Weights of a small GPT-style language model, trained from scratch on English Wikipedia: 8814 steps.
Each number is 50 + 12 x the weight over its row's rms, rounded and kept within 0 to 99. Layers, rows and columns count from 0. The size before them is the row's rms in percent of the matrix's.

# layer 3 MLP down (transposed), 256x128, rms 0.135, rows 212-230, columns 0-127
099:53 44 63 48 37 59 55 41 56 39 50 53 16 37 58 62 46 56 26 65 70 45 28 51 08 65 46 58 39 59 56 41 65 60 30 55 59 67 56 46 46 52 55 59 62 46 58 48 35 90 66 41 46 28 47 77 39 57 28 55 54 35 35 49 70 44 44 48 66 55 50 47 42 40 51 56 59 56 56 58 48 46 60 47 52 54 45 38 38 57 54 41 57 45 35 60 68 38 45 69 61 51 60 48 43 45 55 42 40 30 45 45 50 55 56 62 50 48 41 76 52 72 55 39 37 60 40 41
104:57 60 71 35 71 49 52 55 40 50 46 44 37 50 27 32 59 44 45 42 55 43 59 57 44 64 48 53 69 69 39 73 78 30 40 33 59 42 56 33 65 56 52 49 58 61 57 51 61 45 58 41 50 46 48 36 42 60 61 51 55 37 49 47 41 50 43 56 60 42 49 42 45 42 75 65 46 44 56 51 60 32 45 42 56 47 60 60 57 43 63 48 56 61 41 52 79 33 41 23 41 46 49 77 27 47 39 34 52 90 53 39 41 35 45 21 46 69 51 57 57 38 40 59 52 39 50 63
093:64 21 35 71 47 54 43 17 41 69 51 53 58 29 40 47 54 58 42 66 66 32 32 52 53 31 59 36 57 50 60 64 61 43 62 51 53 69 67 73 58 44 42 44 44 51 44 65 52 57 46 48 56 67 40 54 39 48 68 56 64 38 32 61 58 64 38 38 64 38 23 44 63 61 47 50 57 37 43 45 66 49 57 40 49 47 39 54 47 43 61 45 51 73 43 50 62 56 73 51 37 39 61 41 49 18 53 31 70 43 52 41 56 32 64 53 60 54 40 43 59 32 48 63 60 43 46 40
109:55 41 51 56 57 55 41 25 51 58 60 61 24 62 47 45 50 55 29 42 49 59 41 31 46 48 73 43 43 26 58 59 49 49 53 64 42 45 28 55 47 59 48 22 52 46 33 44 37 54 48 46 51 71 50 51 75 68 54 58 52 41 50 39 52 45 68 58 48 44 55 70 39 70 36 62 40 69 38 37 92 46 52 35 56 52 54 42 56 38 59 43 38 65 57 55 37 64 49 63 32 61 51 67 79 55 50 23 35 49 43 42 33 43 49 32 59 47 29 56 48 55 50 48 41 50 63 54
100:71 41 38 61 53 58 72 49 56 72 61 59 39 48 52 51 45 40 60 46 66 48 43 42 47 38 79 55 32 56 57 44 47 64 56 78 59 61 68 44 28 55 40 42 60 53 55 44 51 48 47 34 51 51 46 60 49 45 45 61 42 59 66 38 63 41 43 40 45 33 56 67 58 42 53 71 42 34 51 46 43 67 50 42 65 58 64 65 43 48 42 56 64 43 53 32 38 54 59 67 47 57 47 09 58 47 36 40 65 52 43 45 52 09 54 27 49 38 68 41 50 39 65 42 41 53 28 61
099:50 37 48 38 20 50 53 34 72 51 68 54 40 36 65 52 40 62 38 57 47 41 35 57 35 51 37 45 39 58 64 27 55 58 55 46 64 67 57 43 55 41 50 55 45 45 74 50 42 60 52 59 73 73 61 72 37 54 35 57 54 39 60 44 51 51 71 52 32 53 64 38 49 77 46 52 57 54 54 56 61 47 53 52 37 55 29 45 47 55 35 39 57 56 18 55 57 52 55 54 37 57 67 59 45 24 52 21 41 75 67 63 58 66 45 45 46 46 45 56 36 40 44 48 51 23 55 43
099:58 56 58 49 59 42 70 50 66 62 62 69 76 69 24 40 49 29 46 58 45 35 36 64 30 59 63 57 61 56 65 62 45 51 37 09 48 45 27 43 32 55 52 45 54 52 52 65 58 46 46 40 70 40 63 52 45 50 56 38 58 40 51 42 39 55 48 59 48 48 58 69 83 39 40 35 41 40 45 51 48 61 59 34 60 40 48 40 51 38 43 30 33 50 34 45 55 45 65 44 44 70 37 60 44 57 50 34 51 69 45 37 35 65 52 37 57 51 81 49 50 58 47 47 45 57 57 62
077:56 57 52 43 47 44 77 57 60 34 39 32 63 87 49 46 41 51 44 31 52 44 55 51 36 50 74 36 42 47 66 47 47 51 45 66 44 54 58 58 47 50 59 47 57 35 43 62 64 50 42 34 36 41 32 71 38 53 65 42 41 28 39 51 83 50 43 76 56 56 48 53 61 47 57 34 58 55 61 34 63 61 34 72 58 55 41 63 33 49 41 45 34 65 26 51 49 49 49 69 54 59 42 40 66 51 41 47 36 30 76 52 64 47 64 50 36 44 46 49 36 55 44 42 52 64 63 59
093:61 57 62 30 57 75 58 54 50 49 35 53 58 57 60 47 45 48 43 60 66 62 38 29 36 33 46 51 45 69 43 75 51 68 42 65 72 54 19 63 32 49 56 51 44 54 36 68 38 47 55 57 81 51 35 55 65 59 60 49 45 38 61 49 46 58 20 45 47 55 69 38 52 37 58 57 48 57 52 40 23 46 43 69 70 47 49 35 31 49 72 51 55 57 65 47 72 56 55 42 49 56 49 42 42 52 28 57 51 57 71 40 58 54 53 45 38 29 27 41 38 47 47 39 57 48 45 40
088:48 56 41 38 45 41 44 44 46 60 62 48 26 77 57 56 45 47 20 63 63 33 60 44 44 62 43 38 29 61 52 32 50 44 54 50 49 53 68 47 39 46 43 45 34 37 46 49 45 49 76 69 37 44 48 52 44 26 76 51 66 75 55 38 43 45 48 45 35 67 46 63 66 51 48 37 60 57 38 55 45 61 31 66 41 45 50 67 66 53 39 66 65 41 49 59 43 50 55 48 46 57 49 35 55 41 49 54 31 52 51 41 78 27 49 40 27 44 48 81 54 47 63 47 70 71 48 61
096:61 52 36 49 43 44 34 71 58 46 25 57 78 60 36 46 53 54 33 43 43 53 61 66 55 56 43 24 36 41 56 43 56 36 41 77 49 58 65 49 76 51 53 48 47 53 54 48 36 34 56 50 90 44 64 62 31 74 54 60 45 35 47 45 51 58 51 40 25 48 50 47 45 36 41 41 48 52 45 53 51 37 61 54 53 57 34 48 52 45 69 50 26 37 50 66 55 69 49 50 72 54 45 51 38 52 56 30 30 43 66 47 54 72 59 37 63 39 56 37 45 33 36 60 46 65 54 61
103:41 59 39 47 48 27 42 51 39 44 33 59 41 68 56 57 59 38 57 68 74 49 51 48 57 48 31 33 64 41 57 45 70 56 53 53 34 67 57 43 56 51 56 49 60 68 33 51 47 56 54 45 22 71 57 49 47 72 44 32 34 48 25 61 52 37 53 51 53 66 41 56 44 25 31 64 44 69 51 41 45 63 43 46 50 55 56 63 48 45 44 61 54 61 20 53 62 20 60 51 47 61 45 48 42 60 52 29 61 53 35 47 38 66 79 61 54 42 53 51 42 70 40 25 54 41 49 38
104:43 56 79 58 68 51 66 61 66 48 44 61 62 40 52 43 48 39 38 56 45 44 41 64 77 54 57 42 24 43 41 50 52 49 60 31 50 40 51 50 66 62 35 55 47 51 45 56 18 51 50 39 21 51 49 58 56 61 53 55 43 57 57 49 46 53 52 44 45 47 47 49 45 35 46 29 48 62 37 57 68 59 71 51 41 56 55 37 36 57 26 45 41 56 57 50 61 48 48 40 56 54 55 55 51 55 50 38 64 01 57 63 61 25 58 57 49 65 68 35 56 43 70 22 36 58 66 53
101:54 40 62 29 40 51 49 61 30 52 49 42 55 49 67 39 50 64 61 57 43 51 55 47 60 52 32 48 58 51 55 64 85 47 25 33 33 27 75 64 54 63 67 44 68 47 49 68 44 52 75 53 70 36 41 48 54 34 08 44 44 49 57 47 57 35 53 55 53 67 50 55 67 52 44 38 43 47 61 55 30 35 48 66 42 49 43 53 37 46 43 42 30 30 50 73 47 44 74 54 42 55 54 48 43 68 57 45 56 70 55 52 55 45 34 51 50 45 39 53 35 47 48 60 43 69 37 43
100:66 50 43 61 30 58 49 55 45 17 29 48 64 73 67 46 41 35 32 65 65 61 63 30 46 50 54 48 55 32 59 49 80 59 47 50 20 36 57 55 63 34 44 57 64 72 60 60 46 64 61 51 60 47 47 33 51 59 44 51 44 55 74 43 43 59 60 59 59 54 63 35 45 56 51 55 37 59 44 51 47 60 42 60 58 37 33 50 52 42 24 70 38 55 51 47 55 54 41 62 43 38 63 48 61 40 46 35 46 62 41 22 31 28 41 49 47 52 55 52 58 65 57 45 47 25 62 47
103:43 50 67 63 38 55 34 58 41 32 68 29 60 33 40 48 67 25 58 23 70 46 73 58 61 55 50 33 42 43 56 28 38 39 47 58 45 57 48 19 51 63 57 68 36 53 51 46 56 52 50 61 41 68 45 47 53 45 69 60 57 37 64 49 52 48 60 50 34 47 72 44 50 57 32 42 52 51 53 42 50 50 45 52 59 44 51 43 60 42 38 34 57 80 54 59 49 53 65 47 58 31 44 72 80 57 55 25 39 60 49 46 53 51 65 38 57 69 43 52 49 30 29 35 45 62 47 58
107:34 51 31 36 74 64 58 40 62 42 48 64 71 55 59 56 33 42 73 53 50 41 79 55 76 41 65 63 41 39 41 34 43 35 64 52 56 36 42 36 67 64 58 44 43 69 44 54 60 43 57 46 59 69 55 56 58 48 30 46 44 53 66 35 33 50 44 57 27 62 36 37 27 56 67 36 53 43 60 57 53 40 41 50 40 45 41 65 70 46 43 69 52 46 57 67 38 66 46 68 65 36 44 48 48 54 66 37 45 42 61 43 46 47 49 39 51 24 37 37 46 39 50 32 62 62 42 43
111:53 58 49 49 54 65 39 29 62 52 32 58 27 48 49 60 38 63 53 77 47 23 33 39 27 63 65 57 63 46 61 60 66 54 39 60 47 44 69 57 40 54 50 38 60 50 46 43 35 46 59 57 58 40 53 48 62 24 55 56 45 54 71 45 41 36 59 42 34 38 32 39 44 65 44 83 58 48 46 51 50 29 49 56 68 62 35 53 39 61 74 49 51 60 34 37 67 54 38 49 41 54 41 38 44 43 65 41 62 21 50 45 54 27 53 53 26 42 43 48 59 56 64 62 67 43 46 54
094:55 57 29 47 36 80 58 43 31 35 23 41 33 61 45 40 44 61 40 53 43 45 64 33 47 64 38 62 54 41 45 54 35 25 28 59 43 57 23 47 67 50 40 63 61 54 56 44 48 57 53 60 61 56 34 39 70 42 69 77 42 55 48 56 64 61 48 45 65 51 56 34 60 57 55 47 47 49 56 50 35 60 29 53 46 43 39 61 56 63 40 42 28 54 41 43 45 29 65 76 44 68 45 61 51 58 68 39 32 54 48 50 75 56 48 43 54 40 66 44 43 47 73 55 50 55 40 61
# layer 3 MLP gate, 256x128, rms 0.143, rows 213-230, columns 0-127
103:55 56 60 73 56 43 45 68 52 55 35 61 69 63 45 52 44 48 40 62 46 38 53 67 42 52 53 22 48 59 72 60 32 58 50 48 47 53 60 63 50 66 61 41 62 67 31 59 72 68 50 48 39 33 39 43 48 56 24 54 58 75 46 38 49 63 48 53 70 60 58 79 47 31 27 32 63 41 48 68 34 56 43 33 37 38 35 52 35 60 33 45 60 53 41 60 58 58 48 61 49 56 56 53 40 59 40 47 56 53 36 59 86 65 56 39 63 41 41 30 45 47 55 43 54 51 47 52
093:55 27 68 90 38 53 59 36 47 64 41 42 54 42 50 35 52 48 59 60 64 47 46 49 63 42 57 32 43 53 49 68 53 49 56 60 42 46 61 23 40 33 58 32 29 65 26 53 47 35 64 68 46 39 36 18 44 62 48 52 51 42 52 76 52 59 48 48 52 67 44 67 41 63 48 58 65 39 45 44 59 46 56 33 55 34 41 66 56 42 59 31 43 61 29 51 44 45 37 61 45 38 49 39 39 58 71 62 70 40 42 48 64 42 55 57 66 56 55 65 47 44 27 47 59 46 60 53
102:62 47 57 56 67 54 54 36 62 37 36 42 21 41 46 53 55 38 42 43 52 42 66 30 39 37 51 61 54 56 37 57 52 62 44 53 22 65 56 46 41 47 58 51 54 42 41 49 23 44 70 63 47 54 45 44 43 52 77 45 44 72 48 53 26 53 47 46 40 54 52 55 36 58 47 45 47 45 53 61 54 44 91 27 63 33 39 74 63 31 35 64 57 82 32 70 50 57 55 52 66 50 46 58 56 53 34 72 53 49 47 56 43 49 56 50 56 48 51 63 53 62 36 50 28 58 44 63
100:45 43 51 46 74 57 54 49 55 39 53 60 45 55 46 63 57 33 52 54 44 35 72 50 44 70 62 61 61 46 39 38 48 28 68 44 42 36 58 45 61 51 53 52 66 55 49 44 38 49 40 37 53 63 31 60 59 40 48 41 50 45 62 26 60 64 41 39 59 50 13 44 43 37 38 53 73 55 72 50 34 58 53 48 55 38 72 55 38 44 41 78 67 48 52 57 41 44 60 55 63 57 54 32 36 63 36 44 75 61 46 36 58 46 66 49 63 41 48 49 45 51 64 11 56 24 50 41
097:30 64 44 48 32 57 43 53 72 66 59 67 33 49 44 40 40 60 53 41 47 25 38 57 41 65 67 48 31 44 67 62 48 51 41 59 30 56 40 43 57 52 48 44 64 64 20 39 25 55 66 38 34 64 59 37 67 55 55 54 39 63 65 57 38 68 41 59 65 47 37 39 48 53 56 64 39 54 67 46 57 26 56 46 56 47 48 51 64 83 28 36 58 36 21 51 47 58 35 46 46 53 56 43 37 43 63 50 59 63 35 56 51 49 49 70 39 49 40 44 55 53 61 63 42 63 62 57
101:46 49 72 39 40 37 52 45 52 31 51 47 43 52 51 34 49 50 74 44 53 59 73 47 80 61 53 33 49 45 45 66 52 24 78 40 68 35 52 46 64 37 58 55 55 58 51 52 49 58 47 61 49 68 53 27 50 35 50 66 49 68 38 54 36 37 59 59 53 38 52 58 30 55 58 55 44 63 62 46 67 42 74 49 42 31 37 44 46 50 52 31 50 39 58 71 36 41 55 62 81 36 77 63 40 43 17 50 54 41 61 60 55 49 51 53 55 44 43 71 54 45 49 36 41 50 39 49
075:41 33 69 40 47 60 40 34 71 57 57 59 60 48 53 22 48 58 43 79 42 58 37 41 59 55 54 44 59 51 55 63 59 63 57 49 67 44 45 36 43 61 58 55 67 27 20 49 41 47 76 45 67 45 63 42 38 60 20 35 48 69 47 29 33 37 57 16 43 50 47 46 26 41 31 41 36 53 53 43 61 49 52 46 58 37 56 36 56 41 57 46 67 42 69 58 64 32 50 39 56 53 58 56 65 43 64 47 56 53 55 59 55 58 36 36 63 49 57 54 46 59 38 57 66 44 61 54
090:51 69 44 45 70 54 40 64 51 59 49 59 44 54 51 38 74 43 35 40 52 33 32 23 44 56 49 62 46 87 53 45 51 45 43 29 54 73 50 58 65 41 54 64 49 37 37 56 77 48 58 58 60 38 50 55 21 60 58 34 37 52 48 69 36 57 41 35 38 46 45 64 48 44 37 44 60 33 50 31 60 56 65 54 54 40 65 60 48 67 51 72 43 36 29 53 34 45 58 52 66 41 37 64 37 56 35 62 67 42 57 36 68 62 65 48 43 62 52 39 56 51 48 45 42 61 47 29
091:47 36 44 47 35 26 42 49 54 66 35 46 32 38 30 64 61 52 50 51 54 71 64 57 68 44 44 55 55 66 57 60 44 62 57 21 29 54 16 44 52 59 62 63 45 35 52 49 36 45 60 41 58 52 45 47 54 55 75 51 64 47 56 32 48 45 59 43 36 52 49 49 28 63 38 39 51 62 39 50 44 70 54 47 63 53 37 35 55 47 31 51 37 53 66 42 79 55 39 46 48 55 53 77 63 45 57 39 49 48 35 59 26 35 52 78 48 47 46 38 71 56 63 53 32 59 59 40
098:64 28 74 67 40 44 38 42 68 37 73 45 33 49 64 47 64 31 64 53 62 44 57 40 46 61 74 47 52 58 47 57 61 41 58 45 45 40 36 38 40 76 47 33 77 42 29 60 53 57 42 53 36 68 25 55 53 40 44 55 54 63 48 36 46 47 36 47 31 49 29 34 54 45 56 34 42 67 56 65 36 56 46 29 65 51 67 49 61 44 56 42 60 72 63 29 34 41 74 44 50 38 47 46 53 41 39 43 55 44 41 49 33 47 40 57 47 64 52 59 58 59 57 67 42 57 57 47
098:52 68 55 56 32 48 62 45 70 60 43 50 53 45 53 40 55 50 56 53 50 39 44 31 62 38 31 71 51 51 72 69 33 33 47 32 37 48 43 33 50 34 57 37 49 53 47 36 65 25 54 40 49 51 50 22 23 29 56 65 61 47 49 50 26 54 59 57 44 67 74 69 53 46 48 69 39 28 76 69 56 47 73 43 44 39 42 58 55 49 46 36 49 72 44 70 57 72 41 41 62 60 54 53 53 68 36 45 57 47 32 49 52 46 57 50 42 49 64 36 58 51 43 56 58 60 58 51
108:54 61 51 52 25 80 46 45 44 67 60 42 49 72 56 47 51 43 49 43 39 46 50 52 42 40 51 52 48 66 63 66 44 55 67 56 37 54 40 84 80 45 81 46 57 56 33 42 58 62 71 50 57 39 27 38 39 52 30 50 56 22 62 50 35 67 57 48 31 70 62 78 59 37 43 55 42 26 52 50 53 45 37 45 52 57 46 50 54 36 48 65 45 45 47 25 55 47 60 40 63 52 56 27 36 63 44 54 42 53 53 47 40 58 47 58 39 73 52 56 50 47 41 46 65 54 49 48
103:58 68 46 74 64 33 48 61 56 41 47 55 38 48 60 49 57 63 49 31 35 40 55 41 43 43 74 14 56 62 55 36 55 57 67 45 53 54 43 74 68 67 75 51 46 50 27 64 62 53 74 61 42 46 29 18 45 67 38 43 66 50 62 42 44 61 48 55 55 50 24 56 53 60 44 34 55 35 52 47 39 30 47 26 41 27 51 53 55 56 60 54 40 43 65 50 55 47 52 51 56 49 67 51 68 41 52 48 55 79 53 54 49 53 52 39 43 49 62 57 46 51 53 40 53 37 42 64
098:39 50 37 63 48 41 41 51 60 60 42 46 55 60 48 25 63 37 31 52 43 61 47 59 38 39 77 05 71 54 49 52 50 40 64 39 56 57 32 49 62 57 69 45 53 47 53 59 47 52 48 43 59 64 42 46 52 54 38 79 29 61 55 44 50 33 35 49 36 34 36 48 45 57 51 45 53 56 60 60 47 34 64 36 55 46 43 43 74 37 56 69 77 63 63 50 45 41 12 65 57 53 68 55 58 50 61 42 36 62 58 37 44 60 38 40 49 38 59 44 49 65 60 51 54 42 41 62
104:43 54 52 49 56 28 45 52 71 42 57 59 55 59 50 49 42 51 54 49 52 46 57 42 56 43 58 68 62 46 67 78 55 41 42 55 20 28 47 31 52 37 51 45 90 43 26 59 29 62 39 36 47 34 27 50 28 35 37 57 66 65 58 61 38 40 51 47 42 58 50 56 59 47 59 34 58 29 52 51 44 46 72 56 34 65 55 55 51 69 62 46 45 62 35 44 39 75 50 28 41 58 36 56 39 43 60 54 63 54 39 61 76 54 35 37 52 54 42 51 53 42 48 55 43 43 63 61
113:52 66 48 70 40 59 42 37 74 30 54 59 70 44 60 58 41 39 46 55 60 47 53 42 54 67 45 61 46 44 22 44 50 53 46 56 45 70 42 32 45 38 46 43 57 43 44 30 37 46 60 31 50 58 48 36 48 52 60 59 40 53 61 47 50 74 70 50 28 68 38 18 59 50 68 64 32 54 55 42 50 59 64 50 46 41 42 55 70 52 37 67 49 23 34 51 17 67 44 28 67 57 47 38 39 36 41 61 60 53 48 58 56 61 57 45 61 47 61 67 62 59 58 60 38 40 59 54
118:31 65 54 32 50 39 39 39 38 59 38 38 23 43 44 27 76 58 55 64 36 52 40 70 59 37 64 29 43 68 52 75 72 43 64 47 58 73 49 52 83 57 63 45 53 44 49 63 54 45 49 59 72 48 41 60 63 65 41 37 35 54 56 56 50 61 51 41 41 70 38 49 32 29 20 55 57 44 44 42 34 49 45 50 45 43 65 68 62 47 47 40 61 38 63 53 64 46 50 35 50 50 46 57 56 61 35 36 48 63 51 67 60 52 44 51 30 57 45 36 43 52 62 48 46 43 48 38
091:45 50 39 36 59 57 48 63 58 59 46 54 58 59 55 40 48 60 44 60 35 25 30 79 73 48 65 66 23 34 55 70 33 37 54 53 62 37 43 62 60 71 50 50 53 61 48 50 64 43 30 43 42 66 54 62 58 44 49 44 38 60 37 28 48 51 62 59 58 61 27 45 48 62 42 42 47 53 46 66 37 49 39 51 58 40 59 31 42 37 37 16 69 45 49 63 53 44 61 50 40 37 60 62 49 36 37 60 48 50 28 52 59 38 72 56 41 66 54 43 43 52 73 72 66 51 56 54
# layer 3 MLP up, 256x128, rms 0.154, rows 213-230, columns 0-127
099:44 54 44 29 39 76 59 47 58 44 68 40 56 48 48 63 38 60 39 29 35 56 57 71 47 62 53 61 35 41 55 29 67 38 45 67 68 47 51 51 53 30 39 57 23 55 61 46 51 38 47 45 49 55 68 38 69 45 47 49 49 26 20 59 46 52 55 37 50 45 49 44 53 50 76 62 44 56 56 52 72 47 41 66 63 51 59 31 54 23 52 41 55 47 32 35 61 32 78 50 25 61 48 51 57 45 68 61 37 43 59 55 28 43 48 52 51 52 65 65 59 48 68 44 50 68 59 52
084:46 47 55 64 44 60 54 39 52 41 59 66 71 34 39 42 38 46 40 51 53 39 66 37 37 70 46 44 72 54 55 56 62 48 38 44 49 35 59 19 33 39 39 23 50 56 44 70 53 46 32 61 40 35 43 41 44 48 56 60 39 49 43 63 62 66 43 50 50 80 42 53 46 69 58 71 59 24 61 49 66 27 54 51 58 49 59 50 66 66 57 66 34 56 29 45 36 51 36 62 47 51 33 52 44 42 64 43 49 47 51 46 66 49 14 48 74 49 45 52 50 52 34 53 58 63 58 40
115:56 60 51 61 52 48 41 47 67 61 43 55 42 58 37 39 32 43 46 52 38 59 86 38 50 38 54 39 52 47 60 62 31 35 52 46 39 32 49 73 38 57 50 41 81 78 48 43 54 62 56 47 66 42 55 39 59 54 28 62 69 57 64 31 59 52 67 51 49 50 74 62 46 35 33 42 32 55 42 48 52 31 57 37 61 53 28 51 43 52 31 47 44 46 66 57 63 65 51 48 55 52 60 26 46 56 68 41 57 54 47 53 46 65 56 20 52 36 54 58 46 62 43 47 73 44 53 76
099:42 43 43 57 52 43 59 35 38 40 56 59 49 41 44 60 63 25 41 46 31 32 57 61 54 58 50 57 93 53 46 52 58 55 51 40 19 32 45 40 72 78 51 50 64 42 45 42 70 40 51 37 52 27 49 58 56 40 64 63 62 57 54 57 60 49 54 47 39 52 25 49 50 15 37 59 59 52 55 49 49 50 41 42 78 62 51 51 35 42 60 67 53 51 65 43 27 44 65 80 61 48 53 33 40 47 49 35 63 61 67 51 48 38 41 63 53 44 43 55 47 40 56 49 52 48 55 53
098:40 44 44 55 42 28 60 57 61 48 55 53 39 51 56 63 40 62 32 59 72 51 48 60 26 81 60 54 44 35 57 42 42 61 49 56 55 38 58 47 48 49 38 62 75 48 33 44 34 63 48 41 28 80 65 34 52 44 53 65 39 49 64 49 54 41 28 59 41 44 27 40 59 77 51 61 48 35 68 39 54 34 42 42 40 44 63 49 64 70 41 49 40 39 47 47 41 64 56 42 44 57 48 30 37 33 43 45 37 72 41 60 47 43 46 55 37 51 53 66 50 48 65 67 34 80 53 58
095:72 41 32 48 50 76 54 67 52 64 59 57 49 51 33 61 45 28 36 46 48 39 32 40 37 38 27 61 73 56 46 58 35 50 47 32 43 73 47 67 25 57 53 56 42 40 53 53 73 38 37 41 66 43 43 62 52 43 43 29 60 39 85 31 52 67 54 49 35 59 64 58 53 62 35 53 40 36 64 46 44 63 44 37 64 66 57 40 45 45 49 57 53 57 56 23 66 51 59 53 50 72 43 24 46 46 54 47 53 61 36 41 56 43 44 47 56 59 63 35 60 62 56 43 54 46 47 58
073:56 47 67 41 27 58 51 37 63 45 59 63 64 33 40 31 46 55 52 70 48 34 63 27 68 59 39 61 70 54 46 50 47 53 68 33 58 54 38 35 34 48 42 69 57 39 55 42 63 42 31 57 53 60 65 50 43 53 47 46 26 51 41 34 49 50 65 31 37 39 41 43 33 54 41 59 26 76 52 37 57 51 53 53 59 31 42 13 50 43 53 43 59 46 51 49 38 45 70 54 47 41 61 57 66 60 65 44 71 61 51 51 51 50 40 41 74 49 34 72 66 60 30 53 49 54 52 60
083:64 56 49 35 59 52 45 56 55 41 51 54 40 46 63 56 73 32 25 40 63 43 35 14 44 52 37 78 51 76 61 48 48 45 50 41 47 68 47 51 59 49 51 50 55 39 40 67 57 47 54 58 68 36 33 58 18 42 60 35 40 53 44 55 39 77 58 56 33 64 49 70 53 54 47 37 44 27 54 48 45 64 61 56 53 43 66 61 37 52 53 64 50 56 37 61 38 43 64 48 68 40 33 57 38 57 36 79 70 38 58 34 76 57 49 50 54 40 45 43 55 54 54 51 38 45 42 43
107:58 34 33 41 38 26 47 41 46 64 46 53 25 40 32 68 73 61 69 49 50 62 61 66 73 37 45 77 61 53 57 62 62 59 51 26 23 52 30 44 47 67 52 68 54 38 55 45 33 45 60 52 57 38 62 47 59 44 72 53 58 48 63 37 61 31 51 50 48 45 50 41 39 59 53 33 44 59 44 44 46 75 36 57 62 59 41 43 55 37 45 46 33 41 68 46 67 54 45 47 53 46 51 67 62 37 58 37 34 54 39 61 28 51 49 67 60 47 49 32 52 63 62 58 39 61 52 30
102:26 56 43 51 70 28 66 39 36 53 42 57 37 67 42 50 47 46 40 31 32 39 51 56 42 36 35 30 58 51 38 72 70 52 50 40 34 60 73 51 68 35 60 59 49 57 53 49 45 55 58 50 69 32 55 51 45 56 54 65 46 34 44 45 59 48 49 54 48 62 59 55 46 58 30 55 60 30 51 32 37 44 56 42 31 51 39 66 69 65 39 45 51 39 54 45 54 77 49 52 40 59 47 42 26 37 53 44 47 77 27 60 54 42 65 45 58 20 55 43 51 35 49 62 70 54 65 65
115:49 36 39 45 67 63 39 64 40 43 52 53 52 66 46 44 54 48 37 51 46 61 55 66 33 65 62 38 50 64 44 30 65 55 58 59 71 54 47 67 51 68 54 62 38 47 61 73 49 65 53 60 52 68 44 80 75 65 36 48 47 65 35 40 47 37 47 43 39 25 41 21 38 56 52 35 55 66 23 35 64 61 29 42 53 57 55 32 47 39 40 55 64 26 29 33 47 34 53 65 40 47 52 53 34 37 46 49 50 61 66 44 40 56 52 54 51 43 33 49 59 54 53 41 35 38 44 54
101:42 19 52 50 73 32 47 53 57 27 41 61 55 38 47 51 48 36 42 36 61 62 57 56 66 58 25 45 43 41 32 43 64 39 52 49 46 46 55 32 31 64 45 63 46 61 69 64 51 36 14 65 59 38 70 52 50 63 56 56 42 43 45 59 58 48 45 42 55 42 29 34 49 65 21 49 68 46 70 33 51 63 52 53 31 59 59 59 50 66 44 38 31 52 47 70 63 52 47 51 49 38 47 73 68 46 51 49 59 38 28 54 66 46 59 49 52 43 60 44 46 37 66 49 63 56 57 53
096:61 46 55 68 37 25 40 48 40 27 69 43 72 46 70 53 66 53 67 55 35 61 54 55 65 50 34 46 61 54 36 39 52 44 52 56 64 38 50 60 79 43 58 50 59 50 44 51 49 67 72 33 57 46 23 33 63 64 36 28 47 43 55 50 38 71 62 42 47 65 39 53 58 63 49 71 35 38 43 52 58 30 46 45 50 38 46 60 49 53 55 63 49 49 61 48 47 44 44 27 37 77 48 48 58 60 44 49 56 58 61 47 49 60 48 57 34 34 71 57 44 55 42 22 32 46 43 27
107:57 47 47 44 35 37 52 57 49 53 34 35 40 60 44 58 60 53 38 56 27 53 60 63 36 53 63 47 64 34 59 42 59 47 62 60 36 38 44 52 74 50 55 55 34 60 47 61 42 66 47 40 58 45 40 55 48 48 61 37 42 74 55 66 54 47 58 52 73 29 61 30 20 30 24 33 46 60 44 45 34 61 51 43 56 49 43 25 37 41 48 60 59 57 66 49 77 29 31 60 47 59 61 71 40 41 59 42 49 79 68 43 52 31 50 48 43 50 54 50 49 64 76 51 44 38 48 49
108:57 47 36 48 36 69 51 64 30 57 41 35 39 40 48 41 47 41 47 39 46 52 54 55 40 44 47 24 42 57 35 20 44 60 63 32 66 67 56 70 53 66 51 62 13 65 75 37 81 38 57 69 59 46 65 56 79 70 59 64 40 38 37 53 59 48 55 45 44 53 56 45 35 43 34 56 53 56 51 55 64 56 32 47 63 37 52 37 56 44 35 50 48 35 62 56 61 39 48 64 63 47 70 56 64 56 48 35 43 51 56 43 43 53 56 55 41 50 59 53 55 64 33 36 50 64 47 65
101:43 34 71 33 54 64 54 47 49 61 46 52 35 43 45 63 52 24 39 56 56 43 34 46 31 38 50 66 51 71 50 50 46 58 63 44 41 67 59 42 53 42 66 76 40 47 44 54 34 51 45 61 64 66 38 58 30 38 56 45 64 50 54 48 48 41 51 43 57 47 36 47 39 56 47 38 68 49 53 56 57 52 27 46 70 43 55 45 71 48 49 47 52 66 55 28 74 52 30 69 63 64 69 73 63 38 68 42 51 37 58 55 54 41 21 63 38 69 34 45 50 46 51 65 47 73 24 58
118:32 71 64 29 51 57 39 64 48 55 39 42 28 44 59 38 73 63 55 55 50 75 39 52 54 50 62 53 33 75 49 71 54 20 52 37 62 72 39 49 38 32 48 34 51 36 42 61 59 40 49 62 57 56 46 50 60 73 32 49 50 52 56 64 44 55 52 34 48 53 42 60 48 51 58 44 59 54 52 49 46 45 38 66 46 29 60 61 54 36 61 30 53 39 45 36 70 63 46 43 57 51 49 71 70 60 50 44 44 38 44 56 76 62 43 57 27 40 21 34 51 50 55 34 36 45 64 41
089:48 74 52 43 70 46 42 76 56 55 35 55 58 48 52 42 70 43 60 62 30 62 51 68 52 74 36 55 52 43 48 21 48 24 53 67 49 52 79 73 47 51 48 62 43 62 44 44 37 60 60 47 59 61 57 43 57 42 53 51 56 35 41 35 61 50 39 44 57 39 29 46 42 51 55 30 52 60 42 56 40 44 54 56 52 55 31 45 37 63 40 59 57 22 27 56 60 29 21 74 48 57 42 43 57 42 52 35 57 63 39 58 51 55 64 56 50 48 75 30 47 51 49 54 46 38 59 63